config.yaml
n_layer: 13
d_model: 256
n_head: 4
n_kv_head: 4
head_dim: 64
d_mlp: 1024
vocab_size: 8192
activation: "gelu"
norm: "layernorm"
norm_place: "pre"
norm_eps: 1e-05
positions: "alibi"
qk_norm: false
attn_scale: 0.125
bias: "all"
tie_embeddings: true
parallel_block: false
init: "normal"
init_std_qkv: 0.0249
init_std_o: 0.0
init_std_up: 0.0249
init_std_down: 0.0
optimizer: "muon"
lr: 0.015
lr_mult_o: 3.0
lr_mult_down: 1.5
beta1: 0.95
lr_head: 0.0106
warmup_steps: 200
schedule: "cos"
final_lr_fraction: 0.03
batch_tokens: 65536
seq_len: 1024
doc_mask: true
z_loss: 1e-05
train_tokens: 744800000
steps: 11365
dataset: "wikipedia_en"
Each number is 500 + 40 x the weight over its row's rms, rounded and kept within 0 to 999. Layers, rows and columns count from 0. Numbers have three digits each. The size before them is the row's rms in percent of the matrix's.

# layer 7 MLP up, 1024x256, rms 0.331, rows 690-739, columns 0-63
106:533420510474500481454487504528447442471465481470447555415534564624517538455537509476512444499484553525549580459531569458443469523558471526482511491501550475540517495520532485490502460478516575
098:551588527488520493516394450479493454490439485493477586537480479482513468496560487469521644600458465489544511564505542474479497520515453485566409422503503387475496505452515540435550562522518529
090:480495535537506496492549485505533495514413444454513490514583492435492528496551495475460532532550518531548545496491491553424482497474518512464440502521525545497533531570453487470484540447449580
094:479529495544527535426454497540477544473519571532526423503531457452530518499518511526603546455480507500472502514527445496465497496563545500544467517488571491497490411482492538522495576458444527
098:542536498465525483529479422494502553503463586543501448508532515510453536467505474526491494542532539393559517485514514507537525464499477403562534510488491497418449463532484483513532441542495506
091:444416501482518515549437545492534574496462485497561495500527498506535479485560549506622524443505453494500518510518476478450476532478561480502478517457480554491508560451553500545428499537558504
091:452556560484470455492515465522465448486479483516465550449475461505469543463505486502540494480478463525554486458541548458477450548503450528514451515504480510579595486545564540535498432479543588
097:515458447455528452495480484526522482492553456487517509497450458507488572521455512530533531495536505485496529478538472554522420521509524486530496461535530487485502482479470536463527509549483478
096:496541532505529470481502461476470519519463508528470464487551433536538535485482511546534537467486525527455520494525512450428492493535527622464517569512552486463539479473533529479509490527472530
101:475491431529489527458440531536436481493520573500548520471435431555412526527441491542514506490486515481503433513578515541440500505510474541555475495488556597506480492513480459492565531528482477
100:510455515513449532478517575530405506448607542516475511450518520538546503481543494582429515523575463522518581504502497523481516486426533477486518506546477487487533474534479515467519527488514458
097:584510492538553512535520542518464436571532557485504462492561493528569501494520452496503407435559512468438427480455471539486420478495554557513470494470489471533504483494451487531471485451484463
097:474566464449508531469522467518562467502472498528546472549474516480496493463464498509482474485539480531474520551552442579516462490385516512503480433510528476519485445549519528527468454520476457
111:523526434504455510436505545494515549566446491455512528428485489444495508463526538521599527503563426506526500470462558488483590532466491479487458495467463475533511483463484508489545543475539485
092:470521442525539490481450559493577535475451554506460447520527516544528518493510491509470445508554462511536447517441510542489460491440495523545454519534542500500521548454535538511473454550486488
103:469535462517445519515461518547558555591482486453487480513519446490508477454512470576550459517517474555497471470398551550488491511482494473501491472457454519528415545529509505503523420489549451
094:480550522516430543436508470489517487501583479455536565494527522484495554488528447547501448476486452611517508494573502437492510584469548546514488502483514481478490530440394552540572476509492577
104:454531531537453475553561465480515524557538639555499498491504491453453457530529552497522507524444452465516461547552498424490479533445473472469508546559531469467523531527486486532506509472562463
103:525503460534479523582518549497456461550516484569414456509425475534526482471491512454495512492506466505471512473536458459476514525434545513643472501576523497488519488442457570554547542460540502
105:513413501504467449519453547547433558515509436504452570480507565481475519451423404483450515576453485463513525508526561511533469452565455524585371538477489485498464555464507417512492437484451513
099:523456523544576519539467496468465514540577451521502447525449477532513481579487476502533494480542498528533498469493424505458497470538513502465498528534442529435419477482424463495523471449504430
096:519457481505588520527507492523519495584490499538532482467462474442562519472504432459571477483489569578497497576553501517534470503419555531480456531485525397495492526490488521476543540561466526
099:467493529519491495474503417509520480491506476522423540537482572454562536535476503480542566518470472553480524492476478444556452502465394550507496481490573468491520488459491480468580473460484455
092:485460523495468477568482531545537468493417537489505548514513496507479461469545627491565444450538454484468407510492503572505452528428460537497526481529487495457463457479434511555549550460513518
086:455527545439485492524465475500477572504489495545561500485399491511558544531475499502602470514523501451415552498443498498495475498532450521450525503530468445462488446471564449428518508394528503
093:528535540545551497465526537603397536505449538449458498567501529480464528458455510507459476431499486523479525504527454479509513493518442479475529436583533460574559488547494468434458476472493432
103:502483582453547557508550507483455504480454456562504440456535495499535465440469501533556472530460481568478584515511579566489510455513461511431438548540496467498480518540601439482532480509582512
097:430431499503523456450470510543519489542500506475455574536451484387540486535516511484514476526527542484460477496525508528466537531451514518475498408524513550498489464460450456437553551380459512
094:506496429485499454439457426543471451523556529531535541569540479467478505454498538450532469488448427424507501435544451548489536518503462461514496546516552494460534537499460493497446477515466427
097:553454451485459405447473444513512502527538517577518535477487472466510439510510533487510568460410543485471564555500514471530484531570491568557487474486481542459520473472455490502546563522483550
096:500463483531531528446527569450477497570353525501474489525547501483526420492456500583456490449458497523562439482441501535484499474501506541500418516505548545529509480475559507483519517491555454
116:530445509452550513511455466559520512534497502505564554446501544493565448530551515478491556530466528421459556530475483573451508559447581492467470542520494493491499583485520463513473504550498440
107:486551512480438452497465496519508494527504550447468460526542486536614441444552483549504509508504406546445516488511539533530503492476444471540503576524519545450486541391537501516572530549482506
093:491556540507577458555456511472516473479522461465458499449446490513439502520455405537495558447468465450466534489558515500533476575476517521500522451454475452485517497457472489442529502455447479
107:544479516521501473465502449478503539474545502599570506497540526600494463415489573490538504468483464491513457508473538459447430465524491447516562482446474562535459460441513534468507457408535481
102:532494505486501547470552481453526497527452539552448446492489500482526556424487567538487437458523520509508533479531481478546589426484478482515569504525541498522454457513524504401572527429485448
097:493481471530468474517460520501526486494504447493503496491515501535465479496531503444463414500555511458518557462431442508495523478560516490442513457457457490554500515539527599581495592572475511
099:510556537475505485475565535536526441587524462462486552513510514524480485507508509446488470475487463510443450478520531513469488502531458529506468511503537537516494541555568472545557442543485570
094:516425560529501499483524436582540506518454511489519505486475417488406540449586546484542410420472489465449527492440583440462519519529466525513543487492476433476470545575497500484484475507428603
102:419453438446415463499455486482536544585537451434517553532478465512504541461486489487477526536554400546530435507498528473501540544460554531576554546478480450419543568501435514522530523512529446
109:473537475492523431484506491447547558502524543526541470533552468458582540480485492507548506528530447465489490429424533448518464553504458547495515489502481532505547461498532565559574519561589493
092:424470534501522614512442506527549557533436446540459473466414522466505522446539514501506535486498493561513493533463474502508460536453462541506522529525475424465507489474465467551559612460550521
094:551476596498457536547463493504587496500565458489575476501473461467499469506487503495521423491519479485437503508556538490578463623555477502535472515480494511488487481482525551449512488519436457
094:410505503507516488480523496479457485497539545486511460535524553445437464492531557592499409472536526545510597459522599512409490485490524508525562455491511486523548520531522592474502441480525488
096:477543471433543601463524503554590558552411569467509506537546505615459474529501407539504540527479478564495516502541588503424521503418557481509585426422469536489496482475506449449499482491484451
104:543486560505487543536452503470523492467483522501494511458524507508507495563455537496463525470475470543493455552487451549400493514497492548426563485516514509538460500502494474586528480512555489
103:490545530506464505463432435550487557490486510421495491503511450488552500519507464541526431447445469554529503589476569555449447507524494538500512531497522506549477506470501494455500551477455543
094:443564483538507519512490484436485550516442511546434462444514450493531513411513504522489503489465531545471493529545511499443476496494555527494413549537490505559585494424486495481482567452495476
105:489506545471559556495453535549457465474448511495451542435455499480525506496490474517481505492468470453460518515498482472481480470420400500507496525485470444469500482516485496483558508509462544
097:485455502518531481491507486456552439542533456456480482530482449490457485569470491450508594582505513383528510486562535452481568562540460494539541518474545418470438484509569538487486437487545479
# layer 7 MLP down (transposed), 1024x256, rms 0.269, rows 690-739, columns 0-63
112:498451565522505453452479594452419503461409493498526476539491500463442501470523563504586527527552496464508453484523471440541514510473522499424525470484492475524510503518483422472473480515409485
098:525453506476547504469472466538479493469410438499531502477578468525482553488466522477454485479514497446484489483531551508490575474556529555460411494431517442450510460556521528470552517459540489
078:487496553479456497510529504530536460447404527454491481552588523523509488415512478480488445554513514501520505548487484543507502511481440540525481498548483566553572536536486519551475509522497570
091:483536529443406526487522523606512523477530478545452452489524491450467516450488458532497457533559504471561539452503441570537529484532517542493429534503424494573564465453481539459537406500446542
100:550520520533520543475489515483503520482497521439509463512511496455470417482547518459516555534475582509455454506548517487549439449503459518502472541403482451472444520525541563498470517380596457
082:542541514501528504470480518526533497467504551471489468507466489453497555565521415479470550431496410471484472530459525475491480507513509538441452518549446430541645442558508481566542535541475490
105:588525468531496554581464514510430424419532495529516568483450519503428538472542522428481524487487530470519491507523496446541464397494416497496481436518488496473528460481508477542507461490503426
097:527513575553536538500517510527415500549450492475488490454522552604476499500475470467586433434451527428551497531503442459456503503572496513470507464431505532479542560505506437503488528499394556
098:517508506466513480554484546483420527465520519459524505489536522570506466504518450493472463524516476540534501495481606517451489443547513486475476376478544569550516525488536402486421560584474549
100:562496585514428519526523478419501591419563483465548540520495541448539492478540513481443572547514531509517535456488466513518478430400456449528474506591466521451509518491539479418492545494525475
102:526443484442493494488494492447420439441567511568545513481468473516483461517476527551501453541499486523462578432433493458481489510451454521506479427524542469498434495485439454509488420495464478
099:489484532456544486476465550539489442494623505468503475501484435464488483554587488557482444509494542465494490615462488453461490471585498480509467539483522519521540498530459510538484588488487534
097:443488504559446507455575587510478508537472527561492463528575517541541502496543440487523507521548460547486497541492508426460510493524463445541542578498471456547494573550485515504455526484493502
107:520480540487530485533499480490455472505498502479522561633513552474538527468517560466505492515529514508440496490489470428518520447559447544436496532448438469507553595468497511500478495547538506
092:547487477506417469512437468546503458464539494477469454470538420506496466419494530470522540489561483478510560531516425517522467500455489508484480514465494497483464424523536466574517499472499541
091:513407506526417463502447477443485544427489468513481517521507523502506498498475502522503557488548501493523475493443417489446511492459464597520489446519503537430501498558406509551495491498516529
094:509467507490535505429545423542409485532513478515515549494482484528497499575496610520510553547494421493507516502519518513532556528476503452496487524494453471516429560501481535446464467565448567
110:461507516541498490573449526527387539506547549539507479493481541509516570495538548535503502591493445539448473562568429443457498560476495425451435447522539408525389444508449451538530543504545458
119:505475479500506483558481501499529504534412590512487479499473534560533545556509448497523489527578473459529441502521465500509452522526541448477515530557450485472493601515500465524599478507406535
093:450474484443461534463555503464502461503439517490485519524559504564529525479502487526500466495533512553453491554557455473495484504493470476464507527475522464497530467499517458569520529522569491
105:479431543602507537481457639444470510483443456499490551457459559519494490468461528529452473487441494519532518549550524496458473446564506482525496452455476543465468490449525503458474521491469546
092:488480450548478419475500515431505489470554459518506553528476506474459467530479549559498541491509448460500416462462502446469558374508435569474480503530493514445444554518543489530477517412602507
099:544452511577480441451542537498463487454494513461574529501593505535479499519524490535510471503485423456582527461582506441513504446552506552479503544475538416455526535438478456560550440486491516
090:501510496513490526578530472452529510495548541546487498530532462503524425486443560501488423519540600485444462496495476464437462511515483462518501476506541486511548519475497449506533554506496461
091:509449480503485459523482520521412520506482522447510505515483491490468547489593491519494447457517501444448523574491525538535455525529464529444536509424549582425508556480498489490527559507496467
089:485591494516472473489508521518501505458592510530578469476561519530483470485427559449493556506492546475526492513427515595500496522483547547463445423580483499460554478528478459515513410491524520
099:560445513540451482476507500508558544504516408507462471471492489493530476516543535604488487473490518542516489583503476494484502578527498501492491419470532446474519499457495488472511513514533470
095:476482515581602537520554432456556491501544510592415472432437473567517492465503516531466512540456459529523492449532580498540551490516534495520496557488536490502505510520528458459458522493466402
092:565509472495496555551484463480477534486476502559498486533498522509524485573569470414551421498496489472479499585529499475441480577507509418510512555525438497501538504429519500387488566519490451
097:461475438481487564476536448485503591539507524518490494551470398436467463469521514470483570439522579489459502499514466527484581483511478529518523481589547531566544489495550498578471527418519538
099:503496436528514438473490499505480504563482472489534558496584481513471544522501420483454614538506499488485490470423489560448485420495534479506450417554432482559487480500510525543567496570489488
108:474565513470480539504518553518496465548489424484499540481521521494458483469564529503554450568538504421544472534544500493483460522579464469481459484495490512466406485514516463447464492499494466
105:512491496525482540512470579500568544504500474461452435516559477489491437440586511576537530506490542422523495547478528496475502493545484517448516562493495601463402561429509484542516423488482505
087:522476527521532496512428495499519453527498498495538413511488452424466477445549510488579457531595477547524473531478457493476466468572523512471407552550560534539487521476468453520367445449491539
102:491498506514482553541466477549496546437588524490491533461521479477450497482503479414522494447455455548467528458581528560524469451495557435530512517521451532467430461514497441529465507485477506
102:582463540431478502524460519501420502503596550521466435502434475506508468484596449497511487470547504503550433545600547396573494460530502526475474512516478471604501455458527462504528558568532547
095:496580541465557477484475543519497534491453491505521466518488506449525509493518480463439555486478461501495543530477499531422489555509390505556497515462534422514513507481554532520520465459519427
107:557505528494448514503486537575537475499533500462498518485497499579453482445480504494533512554440521521510410509489441477534564530465543466450490512475538470543481508457503483427478462536520537
097:477503454462522470562483472492536533562527512524519415508463454505467477528534409528450541480490480537514474527548547494517417515453470475493392420602439513491487469459455559562432501515504472
090:464512568504439456463568530510529542455471528470471546542514505472486560474511494541517522480535431497506463527477538512556529507445459443475476565452506461438573513468541450547606553505529496
104:499568477479446430516501501413498491605550529432518426523464572492450510445508460502550513524595480496434527520452513484539531514527548463499504482501498530551549513540579473557498469508492485
092:450437437465574436499478531484461515474519476388491519561547453467526575544430490536541502470514421544521456522578480508551466550475502498473528499552566506451493483484548576479495482456440508
106:474500484481524482410575454479497505532485522508499513496485502442522480480475510464479522474511496523529497475460516495408532432459591507435539526434528482518444515549488489542435523501513481
103:619529558537506478464448454452510491516545514498512467480541491498475447538475481474496448449512502488466529489572529523504515443548556440496500445445559449577505415503469501512483544469563500
098:464444504501422511445595497463613510502495584382537476511553569554458516432462544484558475486516483551506525555508477477478403450542476569516486571521463507417463454493479511540498514462428491
106:470505481499559507494549499535518456489429525511529517505452479533501503515435592483493482476461574437484513577560521431454508486529488490481520378468501611555422494569501581507567451511449540
104:526511452503471467467532491493495461547452530491455509523519528431464522467491514549439521494473469467411512499501478498477472553436436476499512551518411467468500519464662468495557562467469475
095:520518511518393503590475528480475471455525505521470460494518514468475446478543474482452494521474457507429484495486546522537545517550483487460464506519497516509540481474490472541490495588508451
106:460539430537474558490524572511557463493563500450478472473451528497526489470487493503499510514541477542513497515478533485490496530467461523507430431500398496484534581439528477394575480494471493
095:469513529502470540427583481572461519481485506476444532505477459628524504493503521540483511497459446490489494464506493483521502510527480474474513460473465484450452474523482517470455506499554449